{
  "n_layer": 21,
  "d_model": 96,
  "attn_scale": 0.177,
  "bias": "all",
  "init_std_down": 0.0,
  "train_tokens": 137200000
}
Each number is 50 + 10 x the weight over its row's rms, rounded and kept within 0 to 99. Layers, rows and columns count from 0. The size before them is the row's rms in percent of the matrix's.

# down: layer 2 MLP down (transposed), 192x96, rms 0.102, rows 32-55, columns 0-95
# gate: layer 2 MLP gate, 192x96, rms 0.115, rows 33-56, columns 0-95
# up: layer 2 MLP up, 192x96, rms 0.108, rows 33-56, columns 0-95
down32 107:43 51 65 62 44 33 58 57 46 59 38 52 53 45 60 50 56 55 48 47 73 55 60 71 64 46 41 59 49 51 47 39 51 57 55 29 55 70 60 46 50 48 51 38 51 35 53 22 52 50 53 48 48 56 56 46 48 53 63 68 49 33 46 42 43 56 44 57 26 61 49 55 61 39 49 36 56 34 41 51 60 48 43 54 46 66 73 58 55 40 63 54 60 43 34 54
gate33 103:48 60 47 41 53 48 44 61 60 35 69 53 58 46 46 64 70 53 52 36 38 49 51 45 37 47 38 43 44 51 59 48 56 41 48 51 33 61 31 69 68 45 37 46 67 67 47 39 62 32 54 67 59 51 63 49 66 57 50 55 44 41 51 46 40 45 43 57 45 51 46 68 48 56 29 62 59 39 44 53 57 41 52 65 49 67 56 34 46 49 52 43 40 56 40 71
up33 107:52 54 53 61 60 43 65 51 54 65 57 53 52 34 56 40 29 64 50 34 54 48 51 71 44 55 41 55 60 61 57 43 70 42 49 64 47 39 40 40 54 39 46 51 67 43 58 39 54 58 41 46 42 59 41 56 49 54 35 69 64 54 46 48 56 59 66 65 41 55 42 33 50 50 46 36 36 66 38 45 39 62 63 61 45 36 51 54 40 35 54 40 49 42 44 29
down33 109:64 46 45 72 67 72 39 55 39 34 43 67 50 32 24 37 48 48 61 36 44 48 46 48 37 68 51 52 61 39 53 48 44 60 63 44 62 71 55 43 46 60 50 60 44 50 38 52 48 75 45 49 52 46 60 42 37 59 35 54 47 49 70 56 48 48 45 54 56 37 39 40 62 52 54 52 50 51 45 46 47 51 61 35 50 38 45 56 58 56 49 57 58 56 35 58
gate34 104:47 58 39 41 51 58 36 55 36 62 44 30 43 61 60 51 43 46 53 53 50 44 41 55 33 51 43 49 41 48 47 43 68 37 57 65 49 67 50 40 64 48 54 48 56 50 56 30 43 58 41 38 55 46 70 44 64 62 46 64 55 30 57 75 38 55 42 51 40 60 56 57 59 63 50 55 51 62 53 50 39 53 41 36 68 48 48 55 44 46 41 46 35 40 23 41
up34 093:51 49 70 33 58 64 37 39 61 60 68 54 48 58 50 41 40 46 51 52 44 44 51 51 50 44 44 53 44 32 44 46 63 74 40 62 59 31 50 57 49 27 50 50 46 48 43 58 50 49 37 49 45 62 42 38 29 35 55 57 53 70 45 46 53 65 44 55 58 43 36 52 54 55 32 58 47 55 42 54 64 40 58 55 66 54 53 60 62 46 64 66 34 33 42 52
down34 107:47 57 52 42 52 47 59 16 46 54 45 34 44 50 60 50 34 68 53 58 54 60 69 49 55 40 50 61 49 54 55 43 49 48 46 47 49 33 48 46 41 70 43 61 53 57 51 54 60 43 58 37 49 46 52 41 62 54 63 56 37 73 60 50 66 60 44 45 69 63 51 45 49 48 58 35 48 43 41 59 55 38 54 57 57 39 72 58 34 52 49 50 74 45 34 41
gate35 098:39 58 53 32 54 59 39 55 47 35 49 57 57 54 54 57 61 72 54 52 47 44 55 44 53 51 63 43 49 64 34 51 40 69 54 66 49 39 48 54 74 39 52 52 35 49 53 61 39 50 43 40 43 44 65 58 57 53 43 43 37 30 47 46 44 60 39 49 69 55 52 45 53 46 46 73 75 51 60 70 56 70 57 43 51 61 54 40 45 61 44 39 45 59 50 60
up35 094:41 59 36 45 40 66 43 54 46 33 36 71 48 44 55 54 62 73 55 60 27 48 52 57 56 61 48 57 47 52 56 59 46 61 41 56 31 50 41 48 59 47 44 60 43 52 46 44 60 46 47 44 57 37 49 58 46 54 58 73 31 40 45 28 42 35 41 53 64 53 43 42 48 54 46 38 70 39 51 57 47 45 59 51 42 27 50 58 43 59 58 52 40 68 58 62
down35 094:60 55 58 51 50 58 53 28 50 57 41 55 37 61 44 34 50 49 48 57 59 40 50 50 62 52 37 39 57 32 43 57 50 56 50 34 32 48 82 38 58 43 45 62 45 61 40 39 53 55 42 43 40 58 53 39 36 60 61 61 63 70 71 48 46 49 62 42 62 41 43 63 40 45 51 38 36 47 40 41 38 55 44 37 47 46 48 50 62 51 64 61 54 60 55 67
gate36 084:56 45 58 36 55 63 43 51 67 35 62 58 48 49 57 60 56 50 52 60 62 52 59 42 45 39 55 38 50 35 53 49 42 61 62 49 43 50 44 26 35 46 54 61 63 61 57 53 36 45 29 54 42 57 87 53 50 62 39 66 50 53 58 57 51 60 34 51 46 68 44 54 44 58 47 48 48 49 56 31 51 57 43 32 64 42 72 50 48 53 45 56 49 58 44 61
up36 080:52 59 44 50 39 61 45 54 45 60 62 53 52 56 47 26 51 39 51 52 55 36 51 49 47 48 42 62 46 75 41 54 54 36 41 47 62 53 46 59 39 53 32 41 48 54 51 46 34 47 38 48 66 48 56 46 46 39 58 63 54 42 30 40 52 50 58 39 47 47 39 61 67 42 68 67 56 69 50 39 66 44 66 68 47 47 45 51 48 29 69 61 49 53 67 39
down36 085:47 34 52 54 40 37 48 37 56 54 28 51 47 42 31 37 56 52 57 54 37 47 36 49 48 51 35 38 69 54 48 53 40 38 56 51 60 39 50 31 58 56 48 28 49 67 56 46 48 49 56 43 54 57 40 43 38 62 62 32 49 57 47 70 71 54 59 46 67 60 54 47 46 50 44 37 35 49 55 54 53 59 40 57 40 66 50 47 60 57 51 53 51 31 73 53
gate37 109:57 44 59 47 54 37 59 26 53 49 61 41 46 60 58 54 58 41 43 65 37 42 36 40 46 48 65 71 52 35 43 41 32 48 57 41 57 66 60 41 38 32 59 50 40 44 67 49 47 57 40 59 65 57 51 42 57 38 51 53 70 57 55 60 62 53 49 49 45 50 47 62 41 48 31 41 63 42 42 49 74 50 44 58 56 46 46 61 66 54 42 41 62 52 67 52
up37 102:29 43 33 65 44 54 62 42 52 46 47 57 45 45 47 36 53 49 33 45 54 42 64 51 37 34 66 67 50 50 58 46 50 53 42 43 43 39 39 46 57 36 59 71 50 55 66 56 36 61 56 61 44 54 58 67 39 38 42 53 45 62 46 60 54 36 46 38 28 51 50 46 73 63 45 48 56 31 54 59 48 62 48 32 54 42 56 54 50 62 44 59 52 60 53 33
down37 112:42 50 52 38 37 58 58 43 64 51 39 62 46 54 26 63 43 48 53 54 64 31 56 41 43 60 40 49 34 64 56 38 46 40 51 53 58 51 55 32 41 57 44 57 61 52 55 55 52 61 53 58 61 42 44 51 31 55 36 42 62 38 42 58 61 39 58 37 60 46 51 47 52 52 54 48 54 52 36 53 51 39 50 60 29 49 53 35 17 58 36 44 53 61 52 29
gate38 118:70 33 59 59 63 43 57 54 45 43 60 54 44 57 59 48 45 57 56 50 31 40 33 61 61 56 63 50 48 56 54 41 36 75 48 58 63 49 57 59 64 45 45 50 43 66 52 46 47 38 41 49 51 56 43 54 64 38 63 53 45 53 40 56 40 54 42 67 60 48 52 38 67 37 48 41 69 46 40 47 52 39 47 65 58 50 39 21 60 70 51 46 56 43 51 38
up38 118:57 49 44 47 48 63 47 39 45 82 63 66 28 49 34 41 56 56 50 57 41 58 63 46 60 50 64 45 38 39 45 44 42 54 66 50 25 74 40 67 55 48 49 67 61 35 48 45 50 52 48 49 58 57 55 48 62 54 39 40 45 46 43 58 66 58 54 44 43 64 51 59 44 50 48 57 47 54 45 41 53 47 25 54 55 42 59 58 53 38 43 46 36 44 34 57
down38 114:44 40 50 37 49 70 51 38 66 64 50 41 31 38 43 56 27 50 53 54 63 42 38 37 49 54 39 46 48 48 55 70 51 46 38 34 44 38 50 58 39 51 60 52 57 73 34 61 51 55 53 34 41 51 58 33 52 56 57 44 44 54 66 53 60 57 48 70 63 45 65 50 56 45 55 30 56 53 47 68 42 37 59 38 44 46 54 48 44 60 48 48 62 45 35 53
gate39 090:63 49 61 39 53 65 47 47 59 36 28 57 57 32 42 45 49 55 55 27 51 46 63 47 53 39 44 38 56 45 51 49 51 53 39 37 56 57 55 47 40 60 44 54 52 60 44 37 36 34 46 52 60 65 45 70 65 55 58 35 67 39 56 54 40 62 60 68 56 42 50 47 47 41 52 59 47 57 51 40 47 64 43 61 46 53 50 54 53 64 39 26 61 76 58 46
up39 100:50 56 46 50 48 52 62 45 49 48 47 57 47 49 61 45 51 52 41 53 36 35 43 45 45 43 68 41 81 61 51 46 59 45 47 57 51 44 60 45 60 44 58 45 53 47 59 56 57 33 60 27 44 54 49 33 55 54 54 50 26 36 55 61 65 54 55 46 36 70 57 55 77 58 60 50 53 59 57 59 36 45 42 56 54 41 62 38 51 54 74 32 40 45 38 46
down39 098:38 45 56 50 65 61 63 56 59 40 60 52 38 50 67 49 33 53 42 52 55 38 66 42 33 53 54 65 44 48 67 46 50 55 38 46 69 50 45 42 55 43 57 38 57 38 46 31 48 42 47 55 36 54 44 36 71 52 31 71 53 46 56 52 56 46 45 30 55 60 42 35 50 50 59 30 67 30 33 54 52 51 66 48 55 47 40 53 52 54 56 61 51 58 60 52
gate40 095:50 56 28 63 44 68 55 38 50 58 59 45 45 48 54 50 47 53 50 55 52 34 45 47 66 42 42 43 67 43 79 65 55 62 56 58 63 36 59 24 52 49 57 27 53 56 61 51 35 51 44 40 60 57 49 44 66 47 56 41 58 51 44 56 32 42 60 57 47 33 59 55 68 49 43 60 59 54 44 59 41 45 45 48 41 53 47 49 42 30 49 35 54 61 57 58
up40 101:66 68 45 54 44 81 52 43 31 34 32 60 49 60 47 20 32 58 49 54 57 35 35 49 53 58 56 63 55 45 58 47 50 38 45 45 46 48 55 38 56 59 55 52 54 54 63 50 54 57 52 54 60 45 58 39 47 67 25 48 69 49 42 45 36 62 55 61 51 43 52 41 51 62 54 48 52 48 58 57 37 51 49 56 45 57 51 51 55 30 48 51 67 47 55 37
down40 100:51 58 75 29 37 54 48 42 43 48 39 57 56 53 48 59 53 52 33 70 44 49 50 66 38 44 49 63 48 41 42 69 61 39 57 50 52 51 41 47 67 46 78 61 57 55 54 47 51 56 53 53 63 46 49 43 54 47 41 54 44 43 20 53 33 54 41 53 44 49 58 41 66 61 50 54 50 52 33 42 52 48 63 36 54 44 38 67 55 51 37 59 40 38 66 59
gate41 096:60 53 57 36 59 52 44 62 35 45 74 39 45 33 44 56 56 43 71 52 44 58 53 50 44 48 37 40 54 55 50 40 56 45 64 51 56 69 56 57 37 36 34 37 45 41 68 65 42 39 45 54 49 63 49 36 49 58 42 38 44 56 45 64 47 51 54 33 35 63 65 50 46 52 44 46 47 54 43 44 32 38 57 57 59 53 43 40 47 34 66 52 65 71 62 53
up41 101:59 72 47 47 34 48 57 58 69 51 52 42 49 52 61 45 36 37 49 49 57 26 64 78 50 61 49 56 51 66 39 59 49 49 52 36 58 63 38 55 45 61 45 33 48 41 47 43 49 38 33 55 33 42 46 37 50 62 49 38 43 48 59 40 54 49 40 67 40 71 50 57 65 48 40 37 48 48 63 62 47 46 55 57 43 66 58 41 44 44 57 53 47 60 55 42
down41 102:44 62 29 51 46 56 63 55 66 71 43 43 51 71 66 62 41 51 56 63 56 41 65 48 56 33 47 54 48 39 55 47 35 58 32 43 44 55 58 46 46 43 42 66 56 39 53 33 57 49 57 49 50 70 37 43 53 44 47 63 52 52 54 39 38 49 50 42 58 53 45 46 53 26 65 48 56 43 63 43 54 74 56 42 50 42 48 58 60 42 34 50 32 50 40 56
gate42 106:56 46 43 50 61 32 53 62 31 38 51 52 60 44 48 59 56 51 40 30 53 37 47 45 39 64 56 39 42 52 51 79 49 46 52 61 43 63 33 54 61 43 52 23 54 41 55 55 60 42 48 59 58 57 48 42 49 58 61 48 35 57 61 38 70 50 58 41 50 37 57 57 30 38 59 44 54 46 46 51 45 56 40 43 47 38 25 48 59 36 59 66 49 46 45 60
up42 098:69 39 40 47 41 43 69 41 50 63 52 32 37 49 50 49 53 49 67 60 42 54 51 56 45 52 40 77 43 68 59 48 57 50 36 62 60 55 68 63 55 66 47 49 53 56 39 42 49 50 39 45 40 43 51 80 56 65 43 53 47 39 59 61 48 42 52 57 53 53 28 50 69 55 40 48 35 52 52 52 55 37 55 53 49 60 51 45 31 55 62 51 47 55 48 66
down42 097:50 50 56 49 57 49 46 50 31 29 53 42 49 39 52 47 52 50 48 41 49 38 43 71 76 37 35 50 41 42 40 56 41 69 29 48 51 63 42 66 72 34 56 46 62 55 59 52 56 40 63 44 61 51 63 43 48 69 44 43 49 48 55 44 50 57 38 42 42 63 54 47 34 46 67 50 60 39 49 59 41 58 52 54 35 49 36 47 53 47 44 53 40 56 40 72
gate43 105:50 54 42 59 55 40 50 66 45 44 52 48 55 57 45 45 45 46 45 47 54 43 40 56 47 57 50 42 62 56 55 45 52 47 54 44 34 53 47 56 54 37 44 30 43 53 48 47 53 50 49 70 73 50 38 75 36 36 42 43 54 67 38 53 42 60 29 52 59 41 52 46 46 64 52 69 56 50 56 53 61 55 53 68 31 72 51 31 74 52 36 44 50 67 57 40
up43 113:46 38 53 36 52 55 58 31 49 55 58 49 35 43 47 42 48 53 32 70 64 47 59 52 49 46 46 62 60 61 49 42 58 22 33 54 40 46 46 30 44 55 57 50 49 43 31 37 50 54 62 44 40 50 30 44 34 50 52 59 43 49 34 60 43 34 49 63 41 46 49 57 67 60 53 62 61 62 51 59 63 57 59 59 52 58 44 45 63 31 58 50 38 53 41 39
down43 107:59 56 63 50 68 44 37 46 59 36 53 44 51 41 33 60 53 54 60 48 50 58 56 56 69 56 56 47 53 55 44 53 59 55 51 54 53 42 54 65 36 40 57 58 60 39 42 50 44 50 24 55 49 19 56 48 50 33 34 79 50 48 68 63 31 61 67 48 54 47 48 54 52 44 46 38 68 47 42 49 46 35 49 44 61 52 65 41 48 41 46 59 49 56 48 56
gate44 106:54 66 71 60 50 50 44 42 67 37 48 47 61 76 51 55 56 49 51 56 47 56 45 47 63 25 57 38 44 47 41 50 36 53 54 44 61 47 57 32 33 55 58 53 56 44 51 57 60 43 42 51 45 52 44 47 37 49 58 55 43 62 56 51 47 56 36 65 25 36 59 45 47 35 65 57 58 25 80 53 42 55 47 53 45 54 44 61 45 49 56 45 49 40 55 45
up44 090:55 72 26 43 63 52 66 58 68 59 58 50 51 63 47 51 48 47 52 64 53 55 36 47 48 43 49 43 53 56 55 52 54 50 43 43 54 42 56 50 43 29 64 42 46 64 36 58 71 51 53 58 51 35 56 63 43 27 70 49 44 67 34 61 43 56 70 59 48 48 50 44 45 32 54 65 32 50 64 56 42 53 56 50 58 59 48 44 49 33 44 48 51 53 58 43
down44 105:34 56 53 60 63 58 47 46 69 55 47 47 46 65 62 63 45 37 49 74 57 57 50 48 51 26 49 36 53 66 56 55 39 37 34 56 66 45 68 49 45 53 66 49 56 58 42 35 58 51 52 34 56 39 52 53 54 53 50 41 54 56 48 51 37 42 48 61 48 47 50 41 45 31 69 53 58 44 68 53 50 51 54 72 59 45 17 49 52 51 51 55 49 43 44 42
gate45 104:41 47 44 45 57 63 62 51 55 44 60 55 62 45 52 58 53 47 44 54 50 59 49 54 65 54 67 41 47 45 39 41 48 49 25 48 47 25 50 50 46 62 53 47 50 68 62 43 50 56 48 39 54 69 25 35 43 43 31 65 21 50 59 46 46 52 51 27 61 43 42 44 63 57 61 60 58 58 33 55 43 60 46 55 53 49 53 39 39 62 62 49 38 43 41 49
up45 103:48 45 52 45 53 44 51 61 45 51 33 47 51 51 43 67 46 43 45 47 58 64 36 47 42 43 74 31 50 58 42 49 46 55 65 39 50 50 45 36 61 53 60 57 33 42 60 45 44 67 49 51 66 46 59 63 54 46 47 40 62 54 43 50 34 77 56 54 40 34 53 42 46 37 50 78 55 55 60 51 34 53 54 48 40 40 38 52 55 75 58 35 55 61 55 37
down45 104:57 53 64 44 63 64 59 45 49 36 30 41 65 51 52 39 40 29 41 56 56 58 59 53 49 61 45 44 65 39 48 57 72 57 38 63 42 42 72 53 54 61 47 50 53 47 64 41 36 46 42 44 48 58 61 41 44 40 37 43 34 35 76 53 49 63 44 43 51 41 44 42 43 58 48 46 51 54 59 50 40 57 28 50 51 45 50 46 59 27 50 68 52 61 50 46
gate46 099:29 60 68 39 69 38 30 44 50 62 61 64 38 53 53 60 49 50 61 41 41 40 39 33 45 50 47 41 47 47 57 31 66 66 62 31 53 40 54 58 34 49 35 54 49 46 36 55 50 52 47 52 48 59 51 47 49 39 43 59 46 54 59 56 52 60 48 60 61 66 51 47 39 41 57 56 71 34 41 59 29 54 58 46 51 35 63 62 53 62 45 45 53 43 44 54
up46 096:49 33 44 45 48 68 55 52 59 32 48 39 61 54 46 37 62 42 50 36 37 37 63 63 53 64 45 65 52 57 40 54 55 55 50 63 67 72 42 36 67 46 56 72 51 46 45 39 49 49 49 63 39 51 55 34 53 57 51 49 55 47 48 28 55 48 49 56 46 44 46 59 35 46 39 68 42 53 51 29 46 46 59 60 44 52 46 57 59 38 44 32 62 46 52 71
down46 090:41 44 49 53 50 63 62 60 50 48 42 67 58 27 32 53 59 50 44 47 41 51 58 67 61 50 56 60 57 53 40 70 33 58 54 65 64 64 40 58 56 60 52 41 62 59 46 49 46 30 50 56 44 37 41 49 60 41 48 33 52 46 29 40 31 59 48 75 52 58 37 48 46 49 36 64 43 49 62 32 57 50 55 48 46 47 35 63 48 47 46 55 43 45 38 41
gate47 113:55 45 53 42 27 34 44 46 41 30 60 52 29 63 34 51 38 57 44 46 50 52 53 38 54 58 57 55 53 40 55 58 59 58 44 47 74 53 44 52 51 58 51 54 61 41 51 64 45 58 57 48 33 58 57 48 49 59 52 55 43 47 51 34 57 49 41 31 66 41 52 38 54 44 52 60 61 53 60 65 55 71 79 41 44 70 41 59 57 47 43 46 36 46 34 53
up47 110:52 60 56 52 45 59 53 58 57 44 51 44 54 49 42 38 47 55 43 64 56 47 67 48 64 50 35 67 27 65 52 48 53 52 37 48 54 56 37 69 68 45 62 51 43 54 33 46 56 60 52 33 52 72 42 58 53 60 48 41 54 55 57 44 28 43 59 53 36 49 56 71 44 49 40 38 47 51 30 46 34 47 51 46 37 49 31 48 65 37 46 54 49 69 44 35
down47 103:36 64 37 48 61 34 48 45 55 50 47 38 41 56 47 58 35 46 29 56 26 38 54 46 56 50 49 54 46 35 40 72 57 50 43 60 47 56 47 60 42 37 58 54 45 55 62 46 36 61 33 59 31 63 68 35 40 52 52 50 44 44 45 39 40 45 55 53 51 35 66 47 40 37 46 64 62 47 55 62 50 60 62 52 55 51 43 55 52 33 69 38 56 63 59 61
gate48 110:27 64 41 57 42 38 50 47 47 44 66 55 53 58 72 52 54 56 61 69 65 50 45 66 48 44 42 67 63 50 59 46 59 43 61 60 38 43 55 48 39 49 52 44 42 41 63 54 43 60 59 62 61 32 38 42 56 52 33 42 43 44 35 54 50 28 64 41 39 59 38 41 62 53 50 42 52 51 38 57 53 59 46 39 48 52 45 26 48 44 63 37 66 48 61 45
up48 110:54 52 38 61 49 36 56 54 73 74 45 53 41 55 49 41 55 47 46 52 36 57 46 64 42 58 57 55 51 69 45 66 49 51 53 44 66 40 49 62 40 63 40 42 48 48 30 64 48 46 58 49 57 70 53 51 28 40 42 44 54 50 48 52 53 69 39 62 44 76 40 50 55 56 42 64 56 57 39 64 56 43 41 36 44 35 41 47 41 42 44 59 47 59 42 67
down48 105:52 49 51 55 48 52 27 41 52 61 56 45 30 58 50 32 31 57 37 45 51 61 54 73 65 47 32 48 68 55 61 52 63 57 69 51 39 42 60 58 52 47 43 60 45 43 48 53 59 52 51 36 60 47 46 67 60 64 51 56 46 56 53 44 53 61 67 41 60 42 44 26 55 46 59 49 53 44 41 52 58 54 60 31 52 46 54 33 53 35 47 45 31 40 48 64
gate49 112:43 45 51 49 49 37 43 61 51 32 49 50 39 40 58 56 62 55 57 42 45 30 37 55 47 60 54 39 43 56 57 35 48 53 44 46 45 51 47 62 54 29 48 63 54 52 78 39 36 62 43 50 55 47 56 59 41 57 41 58 50 61 39 48 47 47 67 68 57 32 56 67 50 54 51 67 42 56 38 44 41 42 46 42 49 57 53 18 59 36 41 50 44 54 29 60
up49 099:59 57 35 55 42 53 49 41 46 59 54 52 66 55 48 51 62 32 50 43 36 61 59 47 37 47 61 60 66 42 55 56 67 52 54 51 53 56 39 52 42 38 43 61 43 19 44 38 44 38 50 46 39 44 63 42 57 47 44 46 37 45 62 48 46 67 42 22 47 54 44 54 56 58 69 69 57 46 66 44 54 59 38 46 70 53 51 54 46 53 43 59 61 27 51 44
down49 104:74 48 48 56 75 49 69 54 51 64 30 59 36 49 48 57 57 45 36 59 49 42 48 59 63 36 41 42 43 34 41 40 51 59 57 49 44 52 50 49 71 64 62 54 41 69 55 51 43 57 71 48 60 70 51 61 58 60 45 46 50 39 45 39 39 66 34 50 74 48 47 52 45 56 48 39 61 54 55 48 42 63 53 62 53 44 58 47 54 42 46 45 50 50 57 64
gate50 110:47 56 52 52 48 35 53 62 55 40 53 41 09 45 32 46 57 40 45 60 59 58 33 36 57 47 54 48 46 40 57 47 64 47 65 51 52 46 59 47 60 39 50 27 35 41 57 50 58 36 56 60 51 45 48 44 54 34 61 25 49 48 50 55 70 44 53 42 49 62 49 46 41 47 55 47 44 54 42 55 53 47 28 59 44 60 47 68 56 45 45 34 55 45 59 37
up50 107:40 49 48 47 39 57 62 31 56 48 44 54 64 40 40 65 52 39 53 62 37 53 39 59 42 45 64 61 45 37 46 43 62 57 47 47 57 52 47 52 54 55 40 61 35 66 71 42 40 52 43 42 45 36 53 44 45 60 53 44 47 58 50 50 40 51 38 60 67 57 53 35 47 51 46 34 43 45 44 47 33 36 76 45 42 33 61 33 71 37 50 59 43 62 56 69
down50 113:55 41 42 60 50 44 23 45 40 51 45 62 54 37 64 54 49 54 50 36 58 47 50 73 40 57 49 50 54 68 40 41 45 64 51 37 58 53 55 58 38 28 28 57 44 65 52 40 41 50 50 51 67 46 44 45 65 62 45 39 34 50 47 45 44 47 35 52 60 40 68 54 62 58 55 67 51 56 53 46 45 52 75 50 65 37 59 60 47 37 57 53 41 56 55 42
gate51 116:49 47 59 52 41 48 46 54 28 54 50 44 43 41 33 53 48 46 69 35 42 54 66 78 58 52 55 40 44 54 60 59 55 50 32 63 63 46 41 63 59 52 65 60 45 48 50 34 35 40 39 52 52 32 59 49 53 49 60 42 39 46 65 51 52 44 49 70 55 51 46 64 45 46 40 39 44 56 44 53 21 61 59 52 31 52 38 38 43 45 52 52 61 64 55 59
up51 099:45 55 58 43 62 53 29 38 45 61 29 62 73 49 68 50 37 54 40 40 65 46 48 45 31 35 57 65 45 40 41 36 51 52 45 41 42 46 53 53 46 59 54 67 44 47 52 53 57 65 45 49 53 37 63 51 35 40 41 58 53 48 53 27 33 63 63 37 52 53 52 48 30 46 56 62 46 44 68 36 52 43 47 54 51 39 40 54 40 51 40 42 39 58 51 39
down51 084:63 48 46 33 37 57 44 75 50 55 38 60 60 40 52 51 61 52 56 39 43 54 54 26 47 38 45 50 49 72 47 60 57 42 52 50 48 51 67 55 42 58 61 56 30 39 64 46 58 50 50 49 57 58 66 39 46 30 42 64 63 49 50 44 47 49 58 31 49 55 50 48 63 68 37 71 51 39 45 38 60 32 42 55 51 39 61 49 62 50 61 50 60 40 52 44
gate52 086:40 40 36 52 53 52 50 50 56 67 60 46 44 68 44 43 65 64 21 63 45 54 58 57 59 47 65 61 39 33 39 64 45 59 53 62 36 40 41 52 32 58 47 28 60 38 62 52 40 50 51 37 49 49 43 55 58 59 60 45 55 50 40 39 53 52 55 52 63 32 47 35 49 40 57 49 52 49 40 37 40 40 34 54 59 59 46 39 31 41 42 52 52 54 56 63
up52 097:72 36 42 49 42 58 49 69 53 46 44 30 63 54 63 57 44 51 48 69 58 26 63 60 52 49 33 62 40 49 64 42 50 33 41 64 40 47 56 43 60 58 45 52 39 50 55 48 62 43 57 41 43 43 55 38 49 56 52 51 36 63 34 53 52 54 42 41 45 58 55 41 50 51 60 63 51 53 69 47 49 58 48 69 60 30 41 39 57 41 41 69 52 56 57 37
down52 094:41 44 76 51 49 52 50 60 40 44 55 37 62 52 37 38 43 40 26 49 45 48 55 44 51 52 46 61 62 54 48 39 54 31 43 54 44 48 58 43 37 54 61 77 54 36 30 48 43 27 49 47 56 42 57 63 43 61 37 42 62 42 48 54 58 48 49 49 41 54 53 46 59 54 36 59 72 44 55 47 55 37 45 66 60 38 36 58 32 61 60 52 62 52 39 53
gate53 097:51 57 59 36 45 57 48 48 47 25 54 53 54 50 67 33 49 46 35 50 21 40 62 60 47 48 57 59 49 61 57 40 43 54 55 57 63 44 73 35 54 59 50 29 33 48 55 46 40 31 29 58 54 56 46 56 43 34 45 56 53 53 45 44 48 60 73 53 48 38 52 55 40 49 37 68 51 48 56 56 43 57 55 56 43 53 45 39 57 47 35 58 50 34 59 43
up53 095:56 53 57 59 51 46 44 49 50 52 45 59 58 40 37 53 31 36 48 52 50 48 55 34 40 32 50 42 57 52 38 39 66 42 47 52 46 48 54 53 43 57 35 43 59 50 45 47 51 49 45 56 44 63 52 68 48 19 70 66 41 49 51 49 58 54 40 35 48 83 58 51 40 62 53 33 52 40 66 58 52 46 47 60 47 52 40 31 56 67 56 51 51 71 57 46
down53 101:62 57 48 47 46 50 60 59 59 58 66 66 35 54 58 41 31 57 62 47 29 35 48 58 50 62 54 43 53 45 53 51 51 65 31 53 52 45 45 49 64 58 44 66 47 43 41 40 39 57 46 53 49 56 65 40 34 36 45 38 64 53 44 40 37 66 60 43 64 61 40 37 44 40 52 37 67 49 64 65 54 49 37 53 49 54 48 56 60 32 61 59 58 69 57 43
gate54 086:63 50 57 35 53 49 44 42 48 43 42 50 47 44 40 54 61 63 72 60 60 58 39 44 50 45 55 52 55 65 36 47 48 54 38 37 27 69 41 43 58 48 33 69 37 41 65 51 44 45 30 54 46 68 52 50 52 36 60 50 59 62 37 38 57 23 41 60 61 58 54 51 56 52 65 57 58 42 43 44 57 43 39 63 60 67 45 46 43 58 45 40 43 51 44 45
up54 108:41 51 60 60 35 54 55 48 62 30 53 57 50 36 40 58 59 33 56 58 38 44 56 35 42 62 61 43 46 38 49 68 58 51 49 56 37 63 47 60 57 45 59 47 41 37 43 39 42 48 49 71 60 57 50 53 63 65 72 56 56 44 49 56 46 40 52 47 68 49 23 43 55 70 56 52 56 26 52 45 51 28 54 39 57 44 56 63 50 41 46 61 52 50 49 54
down54 097:63 57 60 62 50 43 40 57 55 42 46 59 65 43 27 50 46 25 55 48 52 33 50 42 69 75 50 42 53 48 51 60 46 35 57 37 30 59 46 51 64 44 63 57 45 56 46 48 31 49 49 59 56 47 42 49 51 43 59 46 57 43 72 40 53 45 51 48 30 35 55 46 70 65 55 48 55 33 45 60 48 30 49 37 45 53 58 55 55 54 51 59 57 46 60 37
gate55 089:38 63 49 43 66 66 56 41 55 51 57 78 52 72 54 47 54 60 43 29 49 53 73 43 39 37 50 49 46 62 63 48 55 30 27 50 53 41 59 54 51 60 57 47 48 45 36 52 59 53 59 65 44 48 59 39 63 51 59 65 41 62 41 31 61 44 37 44 44 44 39 54 47 46 58 38 56 54 51 49 58 56 52 48 52 42 60 53 61 32 54 42 50 38 34 46
up55 096:46 68 51 74 53 46 62 42 37 38 54 72 44 54 56 55 44 55 47 32 46 44 64 37 57 44 55 41 47 34 58 50 49 45 42 58 52 43 56 57 43 57 54 18 48 43 55 36 53 44 54 39 42 51 54 61 52 61 71 64 40 54 56 45 70 47 50 49 57 37 45 39 60 51 52 34 52 47 58 75 71 58 48 41 46 50 39 43 45 30 52 48 43 57 53 51
down55 094:41 55 25 56 65 51 54 42 33 47 43 55 44 56 52 30 55 44 46 44 69 32 65 40 58 43 46 60 52 62 48 62 50 32 48 54 39 42 55 46 64 59 56 61 45 32 45 32 35 63 48 65 33 62 63 43 61 31 41 49 54 55 50 56 41 59 36 49 51 60 41 44 34 56 43 53 51 46 49 52 67 56 44 62 49 47 57 41 48 41 44 57 65 51 31 48
gate56 102:53 31 49 57 37 55 62 51 40 59 53 37 50 44 59 56 59 75 38 59 50 51 41 50 49 44 49 31 63 39 50 53 51 50 57 61 44 48 38 53 46 55 35 50 25 50 48 44 40 29 64 56 49 65 48 37 66 28 60 27 43 46 54 62 50 55 50 32 48 51 55 45 55 40 56 64 69 49 54 64 62 66 49 49 45 44 59 50 46 34 55 35 46 60 56 58
up56 111:63 59 54 57 50 58 52 48 50 44 61 52 47 44 38 55 47 54 53 46 44 38 53 52 49 52 45 57 55 50 42 34 43 56 49 46 58 58 53 58 59 59 69 41 60 24 58 53 49 40 47 52 46 60 49 43 48 72 61 64 22 57 51 32 61 60 41 66 62 30 54 73 53 47 47 57 58 33 49 53 55 55 35 42 27 51 48 47 39 46 55 55 62 46 34 74